From a checkpoint of a small transformer trained on Wikipedia: 98M tokens.
Each number is 500 + 50 x the weight over the matrix's rms, rounded and kept within 0 to 999. Layers, rows and columns count from 0. Numbers have three digits each.

# layer 2 MLP up, 512x128, rms 0.0748, rows 232-239, columns 0-127
564552436409494469553566536530391538497362569509515612534435548526404469387410490504610642462504510518539414511416447532545548466531421507402480503413538473621507555435541462443438502605496432500491512420522532509500469509509384568530567499551534440561497473549611478440451553457539490519575359491534570445560477450573425467563617444496560511504514501582519533521511355584490493463591
539555465520492447528543465527464465489502467557560504485470535472555511591563567566410435453548544511466483495576461550499564462574450559509470542549538546473472476591539457538614514546439550410532545468522525475491483451546518571544509505496484564449422463452396438506509475355503477496551487444368546566495541492549559527517648602515471393550470561475472530389639508487585457517466
501547475414471585490587458479351510454553477526537452567604556404542509494403458477576454480426496525501452508529434434487473445402422527523488422436506547434533447575460565452500469538453507532544524488452439519467537540488414506558516587559424410461422565589424549388482481505574636497467559455521548467497554433467455537553471470480493471563492509454491540515572490447515519521418
487497557443548489494518495403464541443424570522474474546539479518524563454470583424430488488458467570428551595540515576470503397511524426530439466506502458475424468489461457464458521549537515534541538445483476463490517495504529514507459484538489439490477568476615546535573501502541498486504371555522533508487531513480478517526566503478486520552506494537546458518524527561570502502439
587511472455521532514527558497511555491522553493437467555504518477519508464581434469545358514486561628475510448393492508629527452512548507512524440507432471542484520486615412491514500457432526497447456479503532605405476553481469538566405484516513491490502472476552508498486460483484561526470559594444631505575528540568481509566447555496472556449502490583583535514498477443535408509516
540566531535492531498462580479509493511569522441505585580454504459496511570548482588541494408522517554481465525447462555569480572464491421497490588478458557458503537566536443557471605582495464466563528500511497448497525497477437515479478426401533541476507385392569568442483549537490472457605500416429533571519404613533460445494441436616426522461534389589534445495553527469466492490505
525355519421394570480534537496529441518491485548493530554571417458508563500540472489467441491546584487548513510600425508540475469530469517442507495496506549526563505492533495395433496484552459595492518525501481544570465479534454609473566523602575469489525529469495531542451567513493507618453473418535544451409492547472512438511488520498514516442561547492541461514474467591521407551489
422503507518519637428486550481400536449444461472482551555515477446539461524542478527496484510567504601543533501548586431365523513636440508579478532527525540410510446466565507509448444505500463534507467483556547572451592444521378462476502509469470455527484491422540615476497532515519459438479554461453501544518566516470491543550534445500522482582569550491503500466438398470565521503504
# layer 2 MLP down (transposed), 512x128, rms 0.0751, rows 232-238, columns 0-127
519523520497480407525461562547401530437526508518495546531514503556402528499556502525599633647553627461581426589401504469569461556539406450539439457386532486588532513511595467432451504534452433499497522389490545416509471515572520541518550565500573484615589498523534507425519543527393534467537478535503498514549489441505464411440524507495510417436578509493473593615463475565531503460614
513454459503588489456533536443468480486460489542473514492521495444426412536442489584530526511454526431532499588541471439467451454398455518474396531504449480473544410497573461455470495471472495451499580458525424494519558452506496461482516457465477561497483463626607484507401524568572537445439526584466544486475497349588471493503480480553515480481564446556454481350553639557518419511476
526498511466644489455541555550416511392464448517523401562486529502537461596492461532545484540544504525484478523473477458524501512421549512483497499459502569436524516555560413427446498570447496555414515595512523512473620493444473464498442525530459521514539439471494468505499565479420638488539575445434561499461512382419436600478477519442498471494515554523493483554481438444506449505510
498587476478405469508552526512528495470561524544533487440476529487530505491545485551528469553555495460612369350467475505504472592421481542385520475488420444515549562543488466563535412449471484547491472573481537517544574534461545448519560488390498419475561513466496415482502525391506524476487534516465505437549528521506536488483487492544497434487418554486587491482555405434463455482615
482456591513521535524446413455528424538495498460512431544476531530500456543586604542513551463515506499451560466547468387530523553517437474477486571465506488476471538488347479631569556465534421461485476544531545467477510488547599509515529504485555545543541511457516531539428458480564469474508486393465536533508559502395492491512536530503482529444474538469476498594478409461494558525471
428564448561498438480448519498504477468612534509477405481452534519511486490569511545461596512576475560425489516505479507429451477550452463526500539543494455527596579519502421384415588518505525492597460594414575464524572495578429556523524468437426480490567449444452560434496465424518412561536484491426560481552469536559526494514482507628442454555514481509405511530447459488491517490513
472534530561562409541450474489433525560502478469459500557413484508521527559469583462403576493556496489443444500543496527416531531481452481553445482492573519491432515515491467536665560458484530522534564444558449568519498523510524498536480528503533507466405578458562482516568457462462499598541460631535515530511432450536458464460553498376517511535431446471475551500506434442564542573428
# layer 2 MLP gate, 512x128, rms 0.075, rows 233-239, columns 0-127
477453478444648508491525493486427468483498562470424494549529536410469434497467452535515506532437582489423483458481434394455471456409421459453441507554452516516475424507535485449458447518458483491531544550529469494443596517491510450444454446533468503483559408690531469558471456520640565455479544575507565481510439375490439504497375536537549504514611450540498546459503607597453453526528
560501467546534495464488473501500412438396538447480552428460425557525405513561474530457504553601527454392550523493492436548562518525612522485550527483530479468495516531556501560501492493482477473469422538526588495513437535435621521482472508487496640474568409470537496508442501544430474608582474506484538540546442452546536495544467510510539417432495490544488425528506502535565460507578
466490577475546492475489482470483527474416523531516500583521457506507491508465501391473518470478465594392609655601518562447509367558472399596425517509596501468423428499456556409454480574493529485510495384551440466451446465515501495451478524602484524482436527486566600539520492574531507475480429493504521608499488540512450561503586533486464514516536513499472502554479577586593520540367
546499530479420470500565607577442505414413567456568481484527504562530482423496546460462541519496531484412460515511628503495505505489574564505522543496437593459441487505460533458498544550618550525444501492565476520418523556439570566539516523511459606458473539534400576593473672541559451548545444476467577533520496512584384549419441528569571540536562552493435461439448458445532584431477
500502559441528515562519475449404498532461446510495573587554529476579534539526501555598570442518542472473522491391476640516488535482489434415434453487444607459426536519591414561465555638516475508502566544553558492522504543493474500495406487476586561451531416502495551479554508508523547504529570445510481566432442511461463441517529590496491465422519470477550486405553537469495519575465
476539435551455557583519448478500504441449485488443552491538491370473546393486421531525450445469402439540460539522514509557498525389501500531500492471479544512519504545589468510454601533505448458447514463446508446444509559417522557429549497468365507611488480535527478454540454584430537485539545443491460457456442412539553455518521449515393451454497539489524483477379690501532523500578
411565596571574417527405486554501450467501473542434506480497465402379457570551517446467445483499530509555466493456517532496415571472490406486451505461509510481509466452436474341441383586506441525560451594449554507603536533523498496459454536514541424403501489590522516568463555495520468485470517446501501531442464581466483599455533499478432475420495393542543481554435482515519567479538